Each number is 500 + 50 x the weight over its row's rms, rounded and kept within 0 to 999. Layers, rows and columns count from 0. Numbers have three digits each. The size before them is the row's rms in percent of the matrix's.

# layer 7 MLP up, 256x96, rms 0.145, rows 210-255, columns 0-47
114:596477510573494487586582392470546514580477487492501524444548459485572464497561533465489547449511562459488488528549469485499496465548529481486504
097:444452576500409508490485512447456611476458492434459506505536531458618563499492601432447483530521493489439514477531423511534428516467551534496526
095:549604507467475465531522576502526492499546499457593505475496431578518441550431547478555512521504505538502501404479474541447551520504566586458461
090:557447616416476518616542443455459483476478402523464437450483415536525494461492537485587548491464421503474443441419467516507549507506545471492490
109:585528421474546557533470404586596388506494464554509535532422472452553548542552432432542575462511397575519460460401444527512473484523461518521453
096:556562550527526584559473528413515521482476618532494425454607490436485493491541491468468499554500486525515506532557495450478532464595531462528489
095:542543513457534530396425383431468489529508412459545513514468499390494553429455501552497489415486484527577610469571485457504473575492499456520524
086:431465525576540553538519417477405534525522430422498538614471541452540556504507472485486405524560527519532474473458464537484415496529514423536477
116:475531536514462403563619454470548538405452493490501457538414430504587462564535546506458488538509517470476491448478439540528506478547557436504562
098:524577490476477579475497495480581493471511551499408507519452538557490431494597518396462536434514449466487485462626433492475541395494513539470498
098:605530540549544470485504431557382569495469491536530445514562528500481489501480523521541555424418569426554479552378492422493563507560457465478518
099:457497497418496538505483514422528581409562457518483521513503436499453543450445573521501516580585540520400478507503496484488484549599537527602478
102:426514560462416538486432411463628514488517418359511467532513492443473517596467538471486444491485549439483526546500530462481519512465469488493424
110:480531535500500504607538497497503573470531508552490472486459487440525524544458513527460514440479440517542612502460632417418492422447590477494516
109:582482639428538473539538509480548510556436532514531496495414596424499489508452528517539381455540501492531496512577447557559497540430503562537497
087:520522508480591566472439512489482357452488546454485475449502536594505509505468465587523474464451486485483531404549466532519554615491483485473480
078:418573544489489475527443491497526572532503438552486463560450571456467492515457551597470410524570501528403504543556459467501467477506470562474447
094:498582456514576517484390474590554478467480516474512476473556511542440429475530444467444525510501500535437524454427497546494515464545560582517516
088:504421515507514515477486490481479434513523553500483521572510499479469543474527490541541451463508572538516421544622493551523454504457476578428458
095:532442462574443521473563539497528408556523450393485508482448514486518654493571514474485592442537530501530542496535492421494529537612448512514480
105:517415471453485537521485571437637591442522513532583525581463486490454469533552507369434478511447539534517414446484408445541525537489463426475513
068:453505454470539471494528511456481351488544466455525470541494547485461509441510439439489502453495572560530453486513421507492551539445488464362634
100:613502600449463536545515518543421501495491598542504517512560447467434548567453467491498546535465463391513578522418581552455547551535517482443450
123:502468446503552517516506456452484449466538551576534536561485620511473438465463482393433536456510530567557533599454388525498491396594443482486516
078:524493595545498579413545420477509542436490505495576542507461453492533431533486468569535491488473418454568410527459545456416463492505533438504438
097:534552509551396555452488498457505551540517462494446433516594481491497460433577471585537469446465569430477535618564510609433541512514507501533496
097:445556511612521493527469463470406576523569598523518420523568400613506414484454529505506468578547578492483455520557598547470478474549497534493455
084:558448630469478385506518557485475552541414463544493476478478531467537516450511514473560546665479509532517499552411491509495529453569476513556494
094:492482486517521492456498382502603503485410509560535474502389516531489520507427564528523438457511517459499481566539463538392574440572553564471469
087:552413545510546504465567431514468507448520470398530472533408542412494464581594540450549536553531573438605493472525430408500492488448367536567512
090:518481563522381466567538434491450560471498389561442494544453566517589484397506509520459467484498488504454504551583476520518486482520569484500490
106:442454484483473498468517394483520460434494523574570551506410504538540537551567485556470476535486414449468483459475505397518542509484488536484460
091:576464548526484618462594481459554521556535457500513541445552432549570484507480498483512574509529548394610604535522519606543438493541497537520497
107:404520539535515460545578402502516484445347566484487472455446443437451464494568524445488521435518502474547516463479467498493480503516515421547494
109:536519571459585475541524449425470520393444449514493452579464446523461483566531520486496581581593495560492470469475446525499515527552569515580566
098:438578502472506562465478527429492574538572369485497547468519543601483534488467499473514457506620469475506500522622535488458520495555452509402503
078:518543488517535503503487543497455527544483443495422561507545460455497478469458497456472365561381505572542454531473475416474509581530594349534581
144:419453444477472433460572450499544527511479545458435441561501547518618539611422567487423483479515441508502535562482537587504477485466563529513462
070:595401510549570472590440548541521414525551508503519483488458592567548502489461473516491518467453491515473402389437507547563505560453490505427511
115:449489537502488457458513449537496557432430531515548650406569574489508468447567506383550471424461501508546482412526506504519472471546469453440594
100:514504508497557575544517534506529517539478506567453495522551502531532600525583477635472486579516528495483516569577523505446497484428472533540481
099:576463552553443444477569471501565498529448582497510459441478548497556486487533547514489611407510426487548575531460495377536528554524537558506496
084:551460586469528448501516449500515516604457569459567432514480505496505508461474499494513601488453407459501539428411485444503466525499462526564447
097:503531511461594546469563482468496572470500500591711573470448513416445588449481426523499517462442461460520485531467590498454537518465505479439458
118:475499487541513479428458569496527453436446530626505534544474514512509508489498421623409444620521507524542515461480512533470516572457491478545499
105:537516379495472513526552563460535515419491536585545562431578553460411506466554473520602559445453609476466575585571594477423493480492444534500519
# layer 7 MLP down (transposed), 256x96, rms 0.134, rows 210-255, columns 0-47
107:465518464461483535508423498500470474497404414583476551440490432470565549543519526501521470524427520429496689503615503391503487518504525448572531
106:560497527431466513459366563449508392534387471439509488557456646499467533507502567531535554444519442485542435535568578510557512462551443495584522
095:443537488384506430554485508505527577442495461423490515518517431444526426562467571457559516517509448378470411512444560577543548535443532547536600
095:454513499529500452526432548484525442513442535535484528509536620397539520373503600495430541462504428562504563458548557457496523509460533426579520
111:559494398437531542433627558503547489547534586518455483558500524591555526467481548453489524436592510465480517547437466496411499531510516581544448
096:531518414450566472532488450447569569518513486453410509458496412488458451501479487545566445477461467508577397495495462572495475412524556511507474
101:505434499472488431517575495565494556545615493503488538492439585590483438523500525476575541542481492524512411427543527550456514550457499391529487
087:546491438463499372493456485523465500470528457509485525581433575605473359485544530553468485497458548558517484415533449576570544489489498514546432
104:569432504496512421438582562509515448467454477461430482508386528502511361525495438460536530564537501557474477574409512530476561490473485505410566
099:492579418520500634456476483559644599545545500563389503398467438535413397549425474449442511485487466548488509417525494402539527482474518538464533
097:495435510518578466564527492422476518422452479453542502529472500495539587527461464476483472495508529523469465428524479402575471464572486459489450
097:504576410515504501460441468490498534501536433479467585529591639516522486491469544462567481417606548434509477587462376471542479540522467525469467
102:585517448447538481588523480417394539492563455483487525521430502468502355499520464497551459663498600414546440501474520541482531515486500467565560
107:563500489518485452569667479489430536439445442489365477450420534416525553458495573454538520538504450445504468485465507548525553436480470506429554
114:515437515419477559504499372461564496489463465441531567567392492434590433439531495489511506526491461455540600468443515557527440460576565453546408
094:455485494521553593519554542453557433527560455482541583417452511583507480497571461545534549598597380523450615425462516487504531521555554467622543
078:501467492541522485441432556449498440468580489521550516522565437400545401495571391488575571439499478445519527532538537529634581459475524473446504
095:553453468403451458494480477485550598552467562496466526423543402470474509526507503379420556561421417518417462522515505506509541496439512514502537
089:501552501565490468540537602472532466503608467488508472439518463402511480631423511476501566524565608503513578453461451486472503446482487520416496
101:554456498425476543466554505436496468386526457505443531487539459511565475468480553483473527448472522416488501458473500564510507561455588512503462
100:605530500499535522482529481472496427426450439534504513505565476339428605496462445552469517452452539438482493402465492482569524533484466569403506
077:507459514509468461520466545569522560505560518520524520478452457486491440448485624494511536506585464396465353523521460409454454421492528430596412
098:516425578573481461545550511571504532531489422505493577504473531457345502477486444528341469501480397374523488511529524470502483568431479459573385
114:495457475514481493552427448498446487399383491362509506537506426482612452477497458466600385489509458436484449445485496502450535433493542524538630
078:532474498476517397537557476571416509466546503516485459472495484421446484612473515428487489452589511482463397465488442542557530489467514464495511
102:500485543557514535503538484566471543431516429508544428412330474555493614556449561567549434543494537474463511559438467506488501495548519535430434
103:443475449419492508451462499493557579475562480441487533427544551567566377493507540505560588493459369430515440521570465466465525443540500489497428
084:479434538485482499495488501486496466506462575504485530495487462434531382526531463546571422384405540512523443431585489447536541437503516452429494
113:515568569481500494480522473505416455444490565488491389463576548528541517526481455429523574539509491470411503435446450413559516473442532576570578
088:511500546556530424463449566473523458438532505513490467400516465525666376568435456629501471505528501456469527561516492448479428562516459516438391
093:515570504460504503486510451496497587498473514521513497424441577574511451497535533492511489544565481537580470399517427531497505479637502487482481
106:572536501492573459547470552407428435509496513562490479512521542340406528543522524432556437380449529417535516509540479438463507467542404512509582
099:545477465451447483533541449563432518568558499496468510598552500558442438456500502556518437550511544479542579482472416433527457494575467453429513
111:494578509490467489552495435527416490488439391547568530423490522458544566451550506503576465410458487547536540474471526508545453451508441439538595
110:489505472518503442508491487512504553496499481524491405461533573631523515477500508524560465418515450461502481586491511471498443626546492512533412
106:545492486458460588534583478507472493501583455466472471486542447479567642425475526486472514546531540504438535501506502565446572498508454431519516
084:566531584514460513546569475515508506525469569482515421458544548570486394530465530474463541563489453447436436601515484429498596505515494558530446
114:434517567390523499547537428471523518528503499430415486442448411404508480494558496563448517484510517513489425481465456578487476464489498445567458
076:498525487442573437502507489510610619470540538528509534537492472504491455447467572477450614560377525463530421452506503488479508456461468474598475
115:435545394511484453573573486507434540509408482558512516574504599531549501450435486473496475500517465539414643516465458497457526489526509407483551
106:551521596583485541522514540495580483398579527519467502375503564518581435558512553503528515530515402553537494573462490539626439460536474559513532
100:497427545584427511540469530517493494509453427433548474453435501438505504435454516468463497422471485505498551477565538491524508447487432464426443
089:523539511511462462531554496563478558391459457432425570514494489497584365551546462571531480458541438441535550596536450518554467481552522468409611
097:475439539586445497474490451534567521419427470525520455407508475591491457545500517467507384444453408522565492496499492438453528486519526462478440
109:500436505624532451584515464478573483569457539427500411477466496456498479433560440535617498484548473376468499490495576546476509478566514468526442
106:476444499509409521578519506538496554485493476528538490520402464469528440499455503543542428531516484483490431557549510465472654445451556576531489
# layer 7 MLP gate, 256x96, rms 0.142, rows 211-255, columns 0-47
099:483552474519508562498410534480396596425436500465484434539488457485589521546521568477531480538592448434515506472535493487545435518449500475475555
103:545567500534508490562448519436522514531578558498612585435495528483527467499436494533518503520552508558402472415436513528473528544595535553469557
094:574496484512634446545521459508422579507466535490632500473429537464547522563525499559610447524483503547577529449509507498539497478492611432531540
108:518509507526577582514423459525457548503504522610495488517600487449536567535565471457595483470494526489549543418481476488563389535519551499512545
100:518485557514574471543517500454555511505487569584570518529522564434541544525468460473458429471448529493508518438534511419529408480546496439538521
101:487543455536523448494434463508453449534567532490559483516564500449530544539441494499607531398479575452545589505573558432538478675387572445439557
093:536463506492443564552498477553392536552556507462493530453459582509559514524480382518550451489561456516492524500504472586522497454480579539495500
108:477593522518559601510486472499464456498561445550523470359522508467525562570556425578541469521481479562484512496499584607550522565541494439465463
103:541492492442463469518504403543489525472508389549529530394537461454532532535492522525543494482515513508447526493403473637560461529565532533494493
095:488512450513453499558522559528449518502577380462437514502531480455529478473500430469569401513514521551600551445541486523510414496437533561587483
101:383510463551527576533481498426530520404598472532574584508529444462491543502415516586526490495574502502463514481461482424498475533545463503464505
105:519503512580437544451543507479450560504547540481511415620419471442495502568505474550478521573550535550482478465457474586603460552553587564571492
109:454525571510473521542509509530474457451455427596531437505487518450565535573497447495475475545556467588490528429450599574510490423475585572497467
106:579555485523531540498435507497507448452463578601579533513522481522559466497487454519621535482575419511523566468471432534524525542532410544499479
093:479439494529472502576477554514455512524490518585577552549528490434498568500372476470533463522539639480555554519501474504521431506446478492530525
080:581429463514476480448427479559492463559518454443479560413449435505463506541457509424469571587471525486542471579519609577497507574441553493504469
102:530568482544521524527419389459505488462485527544529408512565542441499489538521488453503428510528552549397477446388487526502520463571514535422551
090:474456452496496481607520458465534522486473450588618475476469581485547494585523617441567499519560498462491603417464586477509597518565453507510513
096:500527515497540590493459540440506492481533529586601574475583604474488540455636473495497453550533486529508489513532455425545507461536481515448556
101:502586537492495534497514428449418444579554505546503380420492547510528439426529427596551558498514477486517564487497553503547410442452551593498546
081:490495510545496554429495534546454519496468566465418585473517494536474512585566617520545493469534518390498515459568579536446434430517486590487482
099:621486656534421573596490470462522478427516511515556576449574494423495548482398434453477493526493530472537529469463521500482499598556471510447461
110:460518534553475552546509519501486504494501464447480460447538444458532554587503503606501473507537436493420499364534571470491503576456537480483499
083:486507387458461455552491585439616512533578457553522584429539577465521472425470476474479388550534491535413504529537466531587473457525535554528486
100:501533552618434586510494537545418519423552447504483548502548481493469519455502490481531490538489501506574541474430542532567465535423471516516510
104:524571488570562602584527483478501475535517574571515523487523458526505488553536553438493388591537522517465509477567539547522468452495492454452505
086:526535552549504582560364541469544538550529391511530583472572587513574464520530463485540520552536560474518501535461491553503449535492457457526503
104:581534486484556382577567481546449470450535562562521517522521494441530440528470543420528629517532486438489550465440479492501538567477455461526496
096:511547511472664516531402521602437526561497603571507535570565463480545523524451450433514439444486529507505465466517517487450535491505550440508584
096:492588396649609516485490427478548470469500502506446496437536533430466494555481403502543518502557497456454511490424508469454450469490452529492508
101:537570449460487496556537469445567586443522509482513570432505471454564568409552528543522560529576394418437611454507548496535484495501540521541479
096:521470504520475523550502462418477491538557441550520528454556508475520514507421328476578453496496468511499544512572550529557477524509449496493591
108:472424408468506464510437452495476517467586428546473479425585522464504641526496449500561504493495494554550558507518495495538469479491560628514527
110:431506483562483558495430490491524469405541545496539464515460572554541568489495491544497443526527477554494514485480507557587547616575589560437476
104:470578488580545564506442411512425387506553382528491457472606508497482591451572474521454410560566527547540526497595575511538428550592573552455556
085:463520433575476429518437613487373461429432528535549445591534534468503567603509518509488496455551577430483547440536453510524506518503456558530521
111:409501464512467447542472460483546517489552558498496481460565568473609519631410456454462477452587485549492567543463566561501465584505548536481541
080:368516564495522578500538518455446470439512500624490423517532408457533509523570496482566520522622527409455495451572502512506488496456465579556465
105:519446512571431567590562484432532537544590484512569543440593574511470532578530460487478479487527436543562550452533492481486484489616451489496562
103:489599511477542591475406518422471434433535489494489567478561461451506501535470505470485423496542566557484536437502514475539546510531505452353599
097:485573475448530519569437521413434443439551492498529568482484546480446478468446398469517399484553487474439561409478544556473465461477444565446578
086:448571523462467578451437466475437472544511579532583495519539462538467533533448457507516492497599476466504514449516459479478577533462455450438458
099:521493494461618579501479557421521645418526449580586546465558559461439548527483399467529501503532604485463565498517573497492498501507552503500491
109:449525504522495519693528418447471477476535480491513533510557546426598570489465511417503528464554516494409515505527510506514474495533493491523524
102:472548564565499486520460501548374465441555454484463478545499491508513564480490473522517550481552524431525531514465603502556484638443523571496586